{
  "n_kv_head": 12,
  "d_mlp": 3072,
  "attn_scale": 0.125,
  "bias": "all",
  "optimizer": "muon",
  "lr_mult_down": 1.5,
  "beta1": 0.95,
  "decay_fraction": 0.57,
  "batch_tokens": [65536, 131072, 262144],
  "seq_len": 1024,
  "steps": 14188
}
Each number is 128 + 32 x the weight over its row's rms, rounded and kept within 0 to 255. Layers, rows and columns count from 0. The size above them is the row's rms in percent of the matrix's.

# layer 4 attention query, 768x768, rms 0.0849, rows 395-448, columns 256-383
size [105 103 102 107 105 110 100 102 101 102 103  98 101 104  99 110 105  98 101 102 105 106 103 103 103 109 104 106 101 101  99 103 103 104 102 102 103 102 105 108 104 104 103  97 101 102 103 104 102 110  98 101 100 108]
[[133 120 128 100 112 146 153  99 123 179  90 104 124 123 136 155 143 136 137 119 105 123 111 126 102 167 117  66 132 167 163 111 121 188 174 172 133 112 133 125 116 123 140 143 115 170 131 135  82  87 142 182 110  93 131  89 127  90 101 159 162  95 181  98 153 131 136 129 189 151 186 131 147 122  91 150 149 148 118 129  69  86 138  97 140 136  92 182 103 173 178 110 142 168  87 105 124 115 128 149 118 132 151 118  91  86 100 156 116 108 108 138 137 153 130 102 171  99  98  76 148 206 136 172 109  85  72 138]
 [155 178 118 134 137  84 146 125 135 106  97  96 180 161 131  79 105 138 149 135 176  95 137 205 197 122  59 164 133 131  69 113 180 166  80 162 166 126 164 108 129 163 173 134  83  98 122  69 136 158  74 148 164 144  95 117  93 130  75 157 101 104 117 123 157  99 131 100 139  91 126 165 206 108 100 155 109 141  98 152 104 156 135  90 115  54 134  81 125 128  95 145  91 124 167 196  94 184  93 115  78 139 114 118 130 104  74 110 145 162 121  93 124  79  88  81 122  93  95 112 164 128 121 127 163  89 158  88]
 [ 68  95  81 164 177 112 135 155 143 164 102 182  83 127 135 119 108 153 108 127 160 125  96 107 155 154  95 119 164 151 125 190 174 166 128 127 106  74 149  98  69 131 134 161 146 165  89 133  95  96 106 105 136 121  70 141 179  82 124 126 129 126  85  38 157 144 116 109 125 140 154 145 117 163 100 114  91 104 163 117 145 116  48  91 116 120 143 135 125 145 178 145 123 149 199 148 132 155  65 139  67  89 140 141 109 179 191 168 142 155 227 181  90 138 129 170 114  63  75 146 126 184 181 143 107 128 110 142]
 [156 128  75 153  66 136 136 130 131 152 145 144 105 143 157 152  84  95 165 172 152 148 133 111  78 119 113 123 155 132 108 140 149 136 126  70  93 101  95 147 106  94 151 129 124 131 167  90 167  82 157 117 134  91 175 125 175 200 145 134  81  99 145 139 131 109  88 104 147 204 138 186 196 145 119 155 140 153 197 170 160 108 113 124  60 153 125 106 124 189 139 132 139 140 167 105 132 134 152 139  74 160 158 151 159 123 102 132 154  75 144 196 117  93  49 121 128 157  43 155 104  83 170  62 116  60 137 115]
 [143 104 146 166 123 118 160 133 150 203  70 112 142 125 123 153 139 133 148 155 156 119 127  89 128 130 159 128 142 204  28  76 149  93 220 188  67  61 144 105 144 115  89 137 141  88  75  87 106 154 110 144 155 162 129 105 122 101  82  85 134 132 126 136 166 107 122 114 116 144 102  90 140 105 111 126 126 184 123 122  57 106  94 105 121 101 160 137  69 133 129  95 159 146 157 110 138 111 142 134 171 129 192 136 166 134 184 165 133 115 120 156 177 100 128 177  83 158 154 150 139  98  92 165 140  59 146 162]
 [ 73  91 134 118 155  77 138 145 156 157 124 116 178 153  80 101 154  28 239 103 106 144 105 188 159 133 114  91 141 134 107 157 121  74 121 144 151 114 105 137  89 144 167 135 162  70 131 115 146 101 102 150 116 143 212 147 135 155  96  75 168 159 146 100 138 132 155  87  73 110 186 120 122 130 150 101  68  76 151  66 124  97 130 184 167 121 130 108 149 102 125 168 144 155 100 140 165 166 119 129  95 125 103  86 127  64 135  76  38 144  81 144  96 148 130 124 120  67 134 160 161 126 110  90  70  82 153 134]
 [169 110 136  97 136 119 208 106 117 152 142  52 162 140 199 170 121 114 128 102 133  58 151 122 173  86 156 159 170 140  92 103 141 128  93  32 155 124 122  97 178 109 167 165 122 168 124  83 130  96 183  59 101 185  72 109 111 113 108 134  86 158 126 184 112 140 158 125 109 121  81 116  82 207 152  78 116 139  95 116 168 105 152  99 132 134 155 137 114 140  93 112 161  64 118 159 137 153 106 160 149 137 144 157 109 114 180 134 121 120  84 119  81 133 164 134 137  98 114 168 138 169 110 134 131 164 169  98]
 [124 123 120 162 115 107 105 119 107 125 109  89 111 121 174 156 154 152 161 136 100 173 134 161 172 143 155 128  82 155  88 179  81 144 137 110 160  97  47 118 153 162 122 156 150 135  85 114 111 138 173 134 104  78 128 106  96 140 132 156 118 129  73 132 130 111 163 166 131 107  41  93 159 127 110 109 124 163 139  74 140 155 134 129 117  96 150 121 122 146 124 151 131 126 123 143 101  62 135 145 105 143 140 205 133 133 143 112 138 110 143 140 180 123 210 171  78 154 171 131 151 127 142  89 128  93 162 131]
 [147 138 131  87 122 125 147 143 159 110 146 129 216 149 137 137 155 106 113 119 123 131 135 126  76 210 178 169 104 165 111 107 149 111 129 124 148  94 169  89 137 162 108 113  71 121 159 173  92 183 125 111  81 127 146 125 104 129 123  76  75 129  83 144 102  73 105 148  94 163 137 152  93 112 121 140 162 131 132 102  82 115 164 112  93 199 137 104 131 129 150 144 176 136 129 124 155  96 106  95 120 146 165 125 108 161 136  82 221 104 130 178  77 152 153  41 101 154  69  98 176 135  87  76  88 105 146 134]
 [163 168 144 150 130 165 139 168 195 119  92 125 125  96 115 159 166  99 169 192 139 107 181 161 180  78 161 140 123 137 148  68 137 111 141 147 137 150 111 137 124 139  80 166 148 136 130 112  95 152 154  88 134 141  85 128 104 123 217 148 155 117  69 125 154 146 108 190 158  72 177 120 154 112 110 141 119 140 142 169 177 119  72 136 152 120 135 120 134 143 144  86 120 115 141 120 119  93 197  90 147 117  85 103 127 139 113 159  57 156 127 128 101  50  47  90 153 103 151  99 102 141  93  94 145 135 149 155]
 [ 70 114 114  92  68  88 131 134 180  96 146 175 184 139 105 143  89  89 144 134 146 138 146 177  66 145 111  95 119 124 100  77 141 145 110 131  98 102 147  48  43 130  92 159 175 135 156 148 127 158 111 105 105  99 140 118 194 149 113  83 184 138  92 124 134 135 114  78 131 156  80 128 127 133  79 156 100 179  72  95 111 155 117 206 125  67 124 112 125 167 122 192 167 162 117 109 117 124 137 111 123 172 155 150  83 157  87  92 143 182 190 143 117 174 187 134 129  81 154  92 130 113  91 137  95  88 204 149]
 [108 118 110 132 149  84 113 103 135 131 159 111 198 182 121 148 161 166 154  97 149 131 116 156 107 181 164 131 153 106 141  56 158 104 162  41 113 145 164 136 117 155  83  93 151 124 152 122 143 110  82  92  95 125 141 107 122 122 133 152 136 120 152 170 178 121 122  82  99 136 144 174  91 169 105 129 152 144 166 133 136 109 113  97  85  97  85 120 189 111  71 122  91 112 119 137 142 127 123 118 125 109  99 142 141  77 192 117 144 146  79 134 137 140 129 153 122 165  54 117 108 127  71 143 123  69 112 133]
 [153 141 167 160 173 132  86 166 161 129 130 118 128 120 131 106 134 120  82 150  88 138 173 159 109  84 104 168 108  30 115 201  44  78 134 109 135 168  54 147  98 195  94 142  79  83 117 126 129 116 126  90 150 120 128 138 144 153 177 153 147 157 146 120  99 150 134 165  97 155 141 133 134 119 139 117 111 118 147 133  92 158 130 120 128 114 132 142 144  79  92 146 132 173 149 106 117 112 107 202  93 146 112 114 141 130 153  98 101 137  71  53  92  71 133 163 153  93 135 131 128 138 132 150 100 142 146 100]
 [133 104  93 164 114 114 151  88 104 116 141 165 136 118 110  88  93 159 150 142 154 142 184 127 124 157 108 141 148 129 162 115 119  61  75  80 105 135 143 132 162 179 124 110 103 101 144 105 164 144 118 157 155 164 175 140 131 126  98 108 113 159 157  83 122 125  76 134 144 157 104 130 142 118 109 171 143  80 188 148 125 125 183 140 202 124 102 172 148 118 172 143 137 102 113  92 143  32 131 139 154 135 205 130 109 172 115 114  56 100 137  66 125 115 140 151  91 131 138 138 107  98 191 142 123 128 178 145]
 [190 165 105 151 154 147 184 122 172  74 138  86  90 110 150 136 100 119 106 101 146 180 144 156 143 198 173 194 144  49 140 189 183 115  96 114 172 118 118 102 125 115  82 170 151 126 131  60 162 103  77 169 109  77 196 141 141 147 135  53 131  79 134 117  80 122 182 123 152 132 171 149 120 107 162 131 111  97 193 137 142 162 166 147 115  85 116 126 139  73  48 164 161 158 110 147  72 132 100 138  87 151 120 155  78 133 125 164 148 197 125 167 125 139 125 107 146 176 125 173  17 147 129  89 207  92 123 144]
 [ 95  89 133 168 117  50 181 126 158  77  91 140 118  92 162 143  66 125 101 108 106 126 160 178 176 132 111 111 136 129 161 122 105 118 158 100  90 133 128 178 103 178 168 161 120 131  82 174 118 111 110 146  92  69 151  83 136  71 135 187  96  93  90 107  76  95 193 121 152 116 123 142 159 135 101 111 133 156  70 131 112 157 127 127  49 111 153  82 194 161 119 124  78 117 156  81 137  79 129 166 119 166 146 128  95  93  87 217 148  87 111  93 120 123  94 137 123 114  75  58  88 136 105 153 101 108  98 148]
 [146 128 122 114 134  73 153  99 185  72 148 157 186 119 165 105 128 130 163 115 139 107 100 126 127 144 100  88 133  62  72 147 132  99  44 116 130 126  93 102 113 109 181 114  79 200 124 147 131  93 166  97 136 155 123 206 133 107 153  93 106 114 148 139 155 138 136 139 166 170 145 164 125 115 181 116 106 168 110 131  15 105 196 152 155  61 152  82  75 147 158 158  94 133 134 134  90 176 161 122 124 127 114 168 112 191  91  73 141  95 153 127 139  81 144 103  55  92 134 140 135 148 118 101 132 167  24 191]
 [126 127 175 131 115 137  92 136 179  67  81 137 144 118 164 121 139 162 186 175 125 104 110 163 161 131 139 163 176 115 102  62  93 158 113 161 108  76 159  65 218 152 145 117 134 147 117 172 113 131 123 190  76 120 106 154 165  92 138 127 170 148 165 136 161  64  97 130 140 101  45 138 165 106 103 115  88  86 143 154  77 130 105 137 108 150 142  82 131  96 133 151  95 122 147  97 114 118 199 160  61 111 116 144 129  85  62  92 108 110 176 130 101 121 163 122  99 208 140 119 132  90  94 107 101 122  89 126]
 [159  93 138 193 101 146 151  91 162 145 140 131 199 122 132 118 145 164 157 118 162 135 117  63  95 158 138 106 140 124 118 134 141 152 111 122 115  47 115 135 173 115 212 132 117 148 156 179 155  96 108 118  81 143 161 137 195  79  92 146 185 156 145 117  74 158 142 114 128 130  98 150 105 119 144 131 134 115 142 140 125 129 153 100  90 102 110  98  78 227 127 133 139 119 122 116 207 105 132 117 153 130 108  53  58 164 111 146 142 197 109 122 118 122 127 203 188 129 127 173 111 114 136 123 145 116  97 103]
 [124 162  61 183 152 146  92 135 194 123 131 128 112 109  98 156 159 104  99 104 123 112 128 126 172 149 160  95  76 110 151  92 110 125 131  91 112 153 137 120 178  98 131 149 198 160  85 123  86  77 125  96 148 135 150 103  96 116 129 151 129 135 187 177 153 110 179 204 142  99 116  87 133  92 147  92 131 167  93  97 139 118 107 166  80 135 141 133 119 167 104 133 150 142  98 158 124 135 131 113 141 140  79 123  58  69  98 148 129 180  99 128 145 119 128 119 106 154 103 147 145 127 117 124 148 108 152  94]
 [121 129 189 131 123 132 143 132 135 106 155 147 109  85 101 114  80  84  86 102 137  97 128 101 130 118 110 126 130 160 117 112 117 161  77 105 121 144 137 158 102 137 135  87 169 134  97 101  93 180 100 140 135 171  92 125 161 115 154 106  83 158 130 127  95 107 159 136 143 140 107 130 146  73 145 127 151 113 148  52 132  91 158 104 142  82 122 144  91 112 104 118 163 161  95 149 123  76 162 130 112 149 163  69 122 125 139 125  73 116 131 106 179 162  75 164 151 100  93 129  74 113 125 165 138  95  69 140]
 [159 134 120  69  62 146 118 151  99 114  96  65 163 170 155 170 151  95 111 191  87 175 180  97 114 146 161 166 129 112 112 142 175 115 130 122 221 147 133 123 169  63 125 148 117 180 123 100 119 127 146 111 114 128 107  81 193 214 146 130 142 132 125  76 153  93 141 129 111 109 119 117 119 129 127 127 135 135 137  88 157 122 122 157 161 161 163 175 140 174 120  92 151 150 127 148 164  98  87 133 119  97   8 191 130  97  86 131 168 160 151 156 153 157 162 151 113  68 129 105 138 147 146 140 109 120  97 110]
 [ 97 156  56 101 163 157 139 146  99 125 135 164 109  77 133 100  74 112 145 132 130  98 167 171 142 135 107  98 129 175 136 153  75 130  95 177 125  73 163 115 149 107  89 199 169 172  74 154  93 110  55 161 124 135  98 150 162 168 156 119 145  98 115 102 192 138  80  88 107  63 122  66  55 173 128 129  79  60  85  83 152  62  69 110 143 148 132 141  96 115 158 136 183 153 153 130 117 101  91 155 147 150 118 164 159  86 127 115 130 186 153 125 194  83 118 165 154 117 107 101 177 133 184  54  78  75 104 109]
 [ 96 152 143 100 140 140 119 114 105 149 176 134 172  77 130 132 127 144  82 143 131 184 139  98 104 101 141 156 116 124  95 116 112 146  93 166 125 139 137 171 121 107  69 115 101 180 153  89 114 107 105 123 151  77 133 142 158 139 142 159 195  80  79 172 143 143 140 112 115 103 122 116 141 101 175  85 192 106 136 106 160 160  88 107 177 118 150 171  70 138 124  90 181 166 198 156 112 134 126 196 120  96 120 171 144 186 151 134 154 128 183 144 132  52  76  98 141 139 132 168 155 130 187 101  81 110 149  92]
 [ 77 162 175 117 127 122 165 101 136 199 136 142 145 139 139 111 130 164 127  91 120 137 137  81 102 109 115 124 169  67 159  77 136 132 128 116 102 102 122 122 140 118 132  77 135 129  95 138 195 143  87 106 152 123 142 136 154 156 142 176 121 113 148 112 141 113 174 191 134 133 125 111  70 106 151 195 175 196  88 125 123 127 112 178 111 141 163  86  63 136 120 199 134 130 114 113  93 112 137 134 101 113 156 124 167 130  91 113 143 199 137  73 162  55 160 145 141 112 130 172 155 138  77 190 121  85 167 140]
 [101 163 163 115 115 145 174 118 166 157  93  21  93 145 133 119 109 110 148 144 110 172 144 153 177 128 144 177 111 151 124 161 129 133 224 105  77  93 135 143  73 150 101 118 121 150 110 100 113 134 107 148  79  79 138 136  98 148 105  96 161 140 122  84 144 132 170 127 177 152 101 110  95  99 135 133 124 108  69 123 109 128 152 160 119 161 112 135  76 112 137 142 103 186 143 136  78 162 159 106 148 107 112 106 150 113  82 141 114  98 140 102 133 150 146 136 115 110 134 183 170 114 115 122 137  92 171 105]
 [112 146  93 120 133 169 161 106 126 120  82 175 152 110  73 158  79 110 145 133  87 127 130 108 155 125 176 147 112 142 106 117 155 144 112 147  91  60 143 107 122  59 159 102 125 100 160 136 142 122 146 142 123 156  92 105 134 106  75  89 129 167 113 129 155 128 181 157 102 183 159 181 148 152  90 120 120 152 151 139 143 133 172 127 156 100 120 173 136 105 117 116 138  94 109 181  81 175  79 165 102 124 102 105 151 152 133 150 142 200 105 172 103 117 100  70  98 131 103 120  64 149 136  77 122 136  86 159]
 [223  94 121 190 175  81 113 156 124 187  58 161 107  81 147 113 216  97 152 113 138  76  71 108 105  97 139  81 147  95 113  86 132 156 153 165 121 149 218 149 124  96 104 129 110 137  63  89 130 122 138 115  98 123 123 143 143 192 122 168 194 136 144 114  99 156 147 108 144 133  73 159 119  75 157 129 158 177 119 102 132 110  99 146 197 164 115 147 148 133 123 110  87 123 151 153  97 106 129 147 125 163 159 117 172 158 137 135 156 105 104 120 162 135 115 176 107 184  87 154  85 129 132  95 186 109 126 167]
 [199 188 124 193 131 136 159 166 127 131  83 132 140 114 137 111 126 113 165  89 141 109 117 171 120 163 190 124 133 110 121 131 167 122 120 106 139 112 151 128 172 163 156  87 121 103 163  50 127 144 140 135  83  92  87 104 133 125 146  99 156 118 136 126 132 174 138  79 110 124 164 144 169  80 138 198  78 158 100 156 113  98  86 124 104 119 141 119 145 152 172 150 171 108 128 135 116  68 173 160 120  94 119 126  86 134 100 127 116 137 123 145 151  80  97  78 121 143 131 181 171 118 133 129 140 145 151 103]
 [113 142  98 124  73 127 106 110 137 105 157  77 142  71 157  95 153 100  94  96 108 130 104  68 118 103 104 115 147 161 174 105 127 105  90 132 123  97 198 103 137 117  93  80  73 105 117 175 118 131 150 148 144 198 164 138  96 119  84  93 154 159 146 129 105 155 165 134 130 140 101 153 181 149 150 118 214  71  90 128 194 177 132 151 136  85 180 162 141 160  73 117  82 138 105 103 106 110  76  84 121 158 122  75 132 145 105  97 157  99 166  99  98 204 104 164 116  88 149 112 147 109 171  69 167 120  91 162]
 [150 135 136 110  95  90  43 141  79 132 183  69 102 139 116 148 122 110 138 160 178  82 144 159  93 108 175 162 109 172 183 149 120 158  71 145 146 135 103  74 112 153 129 138 105 130 158  94  75 141 205  85 113 105 117 149 112 103 141 169 112 148 150 134  86 176 170 146 138 150 105 103  80 118 132 165 166 171  88 141 142 124 147 106  75 131 111  99 172 176 109 176 142  77 197 138 141 193  90  58  92  49  97  88 140  76  89 193 187 119 108 159  86 105 164 114 128 130 133 154 119 136 127  94 148 139 139 140]
 [ 62 133 201 156 122 157 128 165 137 105 117 121 127 133  96  91 141  74  71 157 107 141 104 143 211 118 121 149 125  64 194 178 190 102 117 138 108  96 112 142 106 115 150 138 119  70 146 113 148 137 147 133 106 114  99 150 154 167 120  90 157 173 129 105 119 112 158 154 121 169 142 151 110 146  93 113 116 114 185  72 161 110 197 141 114 108 175 107 109 153 100  93 118 130 180 143 127 111 140 137 168 168 142  78 186 159 120 117 154 110 151 112 147  67  91  98  83 118 101  65  67 132 108 105 150 114 101 122]
 [157 115 122  57 157 167 161  78  93  79 124 132 173 153 106 113 187 126 106 147  76 170 107 121 156 163 149 132  93 155  82 144 161 164 131 158 138 133 153  96 157 139 165 126  47 168  86 157 150 122 104 127 118 129 138 142  85 168 117  71 127 103 188 160 121 178 110 155 147 120 147 118 127 100  82 113  72 154 157  91 146 164 146 179 136  99 189 170 172 138 130 115 154 111  99  70  69 149 167 136  81 152 117 165 169 110 104 129 136 145 113 152  75 134 129 120 125 104 127 143 189 122 142 150 127 147 173 145]
 [162 134 126 105 175 101  85 143 140  91 183 194 106 181 124 101 144 108  83 165 154 105 144 137 104  89 110 107 168 150 125 144 114  98 155  91 129  66 139 111 203 143 126 104  83  75  86 148 158 143  75  93  92 130 115 154 148 107  95 111  95 128 197 104 148 158  91 129 134 149 175 121 122 126  94 143 174  92  87 145 139 127 149 173 137 152 132 145  94 170 203 145 171 211 120 101  85 110 117 150 124 150 155 109 168  96  54 139 144 140 169  95 120 142  75 205 123 177  81 149 125 141 194 152 141  57 117 126]
 [112  64 149 125 156 103 137 106 156 141 168 143 131  71 101 173 149 145 160 120  64 165  88  80 127 177  49  99 142  72 190  58 159 121 103 132 110 154 155 153 106 145 128 142  92 169 100 120 136  92 136 152 181 126 143  80 136 139 120 115 161 161 139 142 110 152 116 134 129 125 147 121 142 164 176 133 149 150 104  88 158 142 166 114 105  98 184 177 108 152 118  96 107 118 123 147 149 108 129 127 142 151 100 123 155 164 130 118 113 108  84 143 111 153 107 137 133 103 161  71  76 133 119 165  93  83 118  86]
 [ 97 141  99 184  90 122 147 123 134  61 164 109 115 108 195 178 106 101 108 162 111 127 112  66 137 108 120  84 159 106 196  97 172  95 149 134 146 123 142 176 145 146 193 118 123 111  83  62 175 164 144 104 129 145  94 152 189 102  56 130 143 208  69 153 157 140 152 132 143 109 139  93 104  92 129 148 131 123 109  94 171  81  97 106 135 104 129 127 156  92 155 108 150 111 150 152  99  81 133 125 113  42 120 176 206 136 117 133 184 154 126 167 131 149 116 191 119 127 151  83  98 126 116 121  74 116 176 133]
 [144  94 114 117 139  84 126  74 174 127  90 149 123  74 159 168 161 115 103 134 139 141 196 156  97 141 108  95 141 108 111 114 124 152 122 138 201 130  73 122 120 129 143 100  97  15  99 133 153  71 102 138 178 145 150 152 108 137 148 121 203 139 104 157 107 110 136 108 169 157 107 141 120 125 109  73 114 184 111 109 116 128 146 124 143 111 114 106 133 162  74 154 103 149 118 109 142 143 111 164 160 172 131 157  82 136 194  96 114  56 126  78 142 111 173 166 123  61 145 133 139 130 124 133 173  90 121 161]
 [ 64  81 170 184 204 169 109 102 142 142 196 128 142 116 136 151 121 165  52  68  89 137  74 128 166 222 145 124 123 131  89 137  70 141  88 174 120 119 180 137 176 126 162 122  50 151 135 161 135  40 118 137 135 117 144 188 179 124 144  71 189 131 126 101 150 101 102 175 172 194 163 215 115  69  80 143 185 161 122 154  61 128  99  91 149  87  99 179 121 152 138 123 174  99 142  86 163  98  74 113 168 121 105  60 130 125 115 100 173 144  77 143 104  94 161 136 143 146 145  70 139 114 112 117 106 211  93  90]
 [137 124  83 109 138 139 188 141 125 127 166  87 147  82  76  98  91 168 142 156 129 201 125  91 165 137 146 152 109 119 129 100 148 135 114 140  91 134 206 148 147  93 118 140 109 139 108 146 126 126  73 137 120 113 131 158 125 152  71 142 105 103 137 159 157 120 114 189  69 161 140 130 205  84 116 126 184 129 129 130 117 188 132 111  89 108 118 128  96 143 153 103 134 186  95 122 155  94 140 147 110 254 215  79  94 142  86 131 125  87  70 111 159 151  93 112  98 142 165 109 120 110 112 163 140 123  94 126]
 [155 122 109 107 178  61 106 147 187  97 182 115  78 102  84 174 162  82 191 153 115 131 113 120 123 167  92 198 161 207 133 130 136 130 163 165  72 121 112  79 128 144 113 178 110 102 174 123  81 144 104 175 129 128 166  90 141 110 146 192 147 140 154  86 161 155 154  70 148 132  93 101 121 156 147 165 132 132 135 115 194  95 118 147 124 122 148 194  70 107 116 144 159 143  97 137 166  78 135 132 147 129 173 162 142  96  87 105 154 171 132 126 135 102 120  77  76  82 129 100 155 148  76 154 121 106  97  84]
 [158 143 184  80 160 113 165 169 161 122 118 122 161 107 125  94 128 154  60 128 140 100  72 128 179 120 189 107 132  96  77 153 149 180 165 164  89 126  82 157  63 150 100 140 176 134 111 145  54 139  33 115 112 143 122  93 101 152 112 147 102 123 163 116 106 149 115 132 100 120 157 126 157 170  89 109 188 166 158 104 125 120 111  90 101 123 137  98 164 114  83 114  81  65 150 129 129 137 164  95  77  90  84 194 137 149 109 167 103 206 124  97 161 127 152  75 181 118 125 132 110 111  78 112 141 127 115  96]
 [142 151 126 112 176 157 130 208 130 168 190 128 152 135 131  98 117 107 133 118 123  94 115 145  96  95 138 150 134 174  92 144 188 144 165  88 110 168 132 181 172 149  50 115 113 114 117 104 123 157 130 107 133 170  92  88 127 134 144 140 102 141 148 173 152 125 119 149 131  92  89 141 195 141 140 111 147 107 146 166 122 157  98 119 171 164 137 154  63 113 147 101 158 132  98 143 106 130 115 167 105 123  92 154 146 107 153 168 100 101  97  97 121  56 157  82 159 105 131 116 120 140 207 155 116 186  94 137]
 [196 115 115 119 111 131 102 108  89  98  88 105 132  88 201 155 196 138 165  98  87 175 132  62 135 122 146 155  73 135 102 108 114  84 118 126 160  53 160 166 117 107 136 132 163 124  89 123 124 143  98  77  67 168 143  78  98 110 156  88  89  97 122 169 126 145 169  64  95 125 192 151 115 195  71  73 127 145 145 150 156 111 101  92 120 201 144 170 182 151 133  48 137 112 113 140 144 138 110 111 121 155 121 120  99  96  70 114 161 131 125 117 123 165 125 133 110 120 133 111 104 138 121 153  80 125 153 103]
 [111 194 157 121 172 135 104 116 131 153  88 124 128 114 161  90 106 149  78 170 101 114 137  99 134 147 143 132  93 133 141 171 154 149 152 130  72 182  95 138 101 141 169 117 224  86  84 135 188 128 125 130  95 127 168 117 134 179 148  95 154  92 154 209  69 104 156 133 146  89 187 125 128 132 137 144 160  88 126 154  35 183 131 139 146 148  91 126 152 153  88 190 100 136 105 121 141 125 157 139 122 149 135 137 147 109 141 115 106  91 134 138 121 102 152 150 111 103 124  84 114 120 153  87 133 101  82 110]
 [159 119 108 156 129 137  82 128 125 154 152 166 147 156 226 180 151 178 129 157 110 112 113 102 143 146 106 114 117 156 144 140 120 109 105 126 134 150 177 157 143  88 122 108 111 201 131 142 142 144 144 159 181  86 151 158 157 165 149  94 102 115 160 119 157 120 139  83 163 130  98  95 147 134 149 139 160 107 151 131  77 150  94 180 194 147 120 165 115 143  93  87 118  82 149 132 107 154 137 105  72  85  68 133 157  67 148 115 137 124 154 177 135 152 153 151 165  98 174 149 133 103 148  98 130 120 171  48]
 [111  98 149 119 139  78 110 136 141 146 112 115  95 114 145 129 135 131 157 115 122  98  81  99 124  86 124 121 162  92 171 231 128 100 152  91 112 140 104 110 104 139 121 209 132 103 161 109 120 144 187 100  99 109 144 138 128 136 166 166 136 142 144 103  99  80 121 113 167 170 139 179 154 122 166  89 132  91 102  97  57 148 139  78 143 131 195 136  76 130 137 159 133 135 126 117 149 160 110 134 158 154 102  76 132  87 123 169 101 117  90 102 150 129 127 122 196 105 130 119 146 120 141 122 122  93 108  96]
 [133 114 120  81  64 153  81 107  92 149 107  99 167 151 127 131 130 147  87 126 106 128 123 129 166 123 139 154  80 139 151 182 125 125 101 155 114 114 131 120 189 163 101 109  88 172 144 137 132 122 133  97  64 135 152  93 122 169 132 152  94  82 127 199 103 140 179 147 156  79 145 108 140 140 107 127 146 104 194  79 114 148  81 183 168 128 113 202 119 111  96 106 104 104 172 127 121 129 166 124 104 117 100 149 153 145 111  58  75 124 133 161 108 153 117 111 127 184 133  81 194 165 105 122 166 135 138 142]
 [117 179 121 123 102  88 138 120 122 130 137 119 119 163 149 169  72 156 144 210 179 156 126 174 150  90 112 166 161  77  68 211 130 184  60 110  96 184 148 172 151 175 140 103 143  83  98 184  58 143 135 102 149  86 172 115 160 151 130 112 114 166 129 159 105 141 129  45 104 108 149 126  87 112 166 157 120 163 143  89 101 148 190 121 170 111 118 119 106 183 175  98 176 111 164  85 100 126 153 133 109 104 111 120 190 165  99 115 117 131 136 142 167 122 106 203  79 162  96 130 148 113 141 147 131  94 141 126]
 [ 89 116 151 132 165 149  80 153 135 156  68 202  89 116 182 123 130  92  78 129 103 124 144 158 164 171 132 112 161 107  68 171 129 118 148 147 122 136  57 187 120 121 170 171 136 109 130 139 106 149 156 134 170 136 122 134 160  77 110 109 147  69 139 119 151 130 172 145 127 153 134 142 108 181 142  95 123 132 118 168 186 131 161 145 137 153 137 193 145 156 107 155 108 106 121  74 134 155 185 124 106 154  93 132 121  76 108  52  68  61 127 107 112 120 152 102  73  75  94 143  98 155 185 156  92 142 154 121]
 [129 172 125  82 119 139 157 168 208  84 147 109 162 115  74  99 163 119 127 160 147  78 157 120 151 152  83 127  78 183  94 123 179 174 167 130 112 141 121  87 126 139  57  88  92 132 136  93 106 130 114 150 100 102 100 102  60  95  79 143 159 129 127 141 110 185 166 115 198 127 138 113 144  55 109 107 121 102 128 137  56  67 151 104  95 102 119  43 134  62 195 121 167 163 192 156  79 156 113 113 125 169 190 203 133  81 120 131 195 128 194 102  90 114 137 150  99 135 115 129 135 135 149 102 157  64 160 112]
 [110  96 168 230 158 118 120 113 103 140 127 153  89  98 146 141 162 154 194 146 155 159 161 112 204 177 154 151  66 132 176 169 137 129 111 113 152  87 145 130 132 204 103 163 112 158 114 174 105 158 143 154  88 142 130 112  85 121 152 151 198 107 155 106 113 139 158 184 128 110 104 112 156 173 127 135  93 112 159 151 105 170 160 108 167  85 124 119 159 112 101 154 102 118 113 135 152  68  96 148  99 102 119 109 155 130 124 100 147 104 106 138 137 129 158  93 129 114 137 114 105 104 145 131 187  91 200 104]
 [130  96 142 132 181 169 157 149 120 109 180 141 106 145  96 130  79 125 153 136 191 111 150 127 106  93 173 140 116 161 166 169  69 143  83 110 136 150 163 119 188 121 139 145 183 121 144 157 111 154 121 102 100  65 143 116 115 101 164 167 138  62  95 103 103 140 157 155 166 186 126 159 124  87 151 179  89 124 177 130 101  77 136 127  58 120 124 168 166 117 161 149  97 179  77 160 156 161 163 105  53 172 102 104 126 169 139 128 121 161 207 128 158 150 118  83 139 139  97  90 114 133 142 101 111 182 124  94]
 [156 120 159 173 151 106 121 185 108 198  90 142 113  71 164 109 111 138 128 166 125  95 137 109 120 112 111 147 109 130 119 147 117 169 113 134 142 126  88 114 130 113 172 109  86 147 115 132 130 117 163 121  95 161 115  79 115 146 139 215 111 151 135 100  94 163 127 167 127 120 104  88 130 172 148 118 157 117 154 138 137 120 125 203 155 139 112 113 130 146 171 176 191 127 162 133 108 130 154 131 105 129  84 171 135 116  92 147 142 127 125 153 142  84  83 202 114 143 159 140 109 125 115 147 132 134 199 162]
 [114 134 130 117 151 104 148 167 110  55 137 104 152 132 164 152 148 145 166 161 126  82  89 106 129 107  91 120 152 109  91 128 104 124 128 103 141  62  99 150  56 188 129 146  77 152  87 169 206 159 130 108 153  95 172 176  73 143 147 112 139 166 119 119 137  99 100 167  87 172 141  91 168 105  84 174 134 123 162 163 132 125 140  90 102  91 129 114 146 103 121 160 126 102 124  86 104 143 136 117  94 112 130 162 126 149 143  35 119 148 150 124 104 151 112 141 194 106 119 148 117  82 165  93 132 153 106 155]]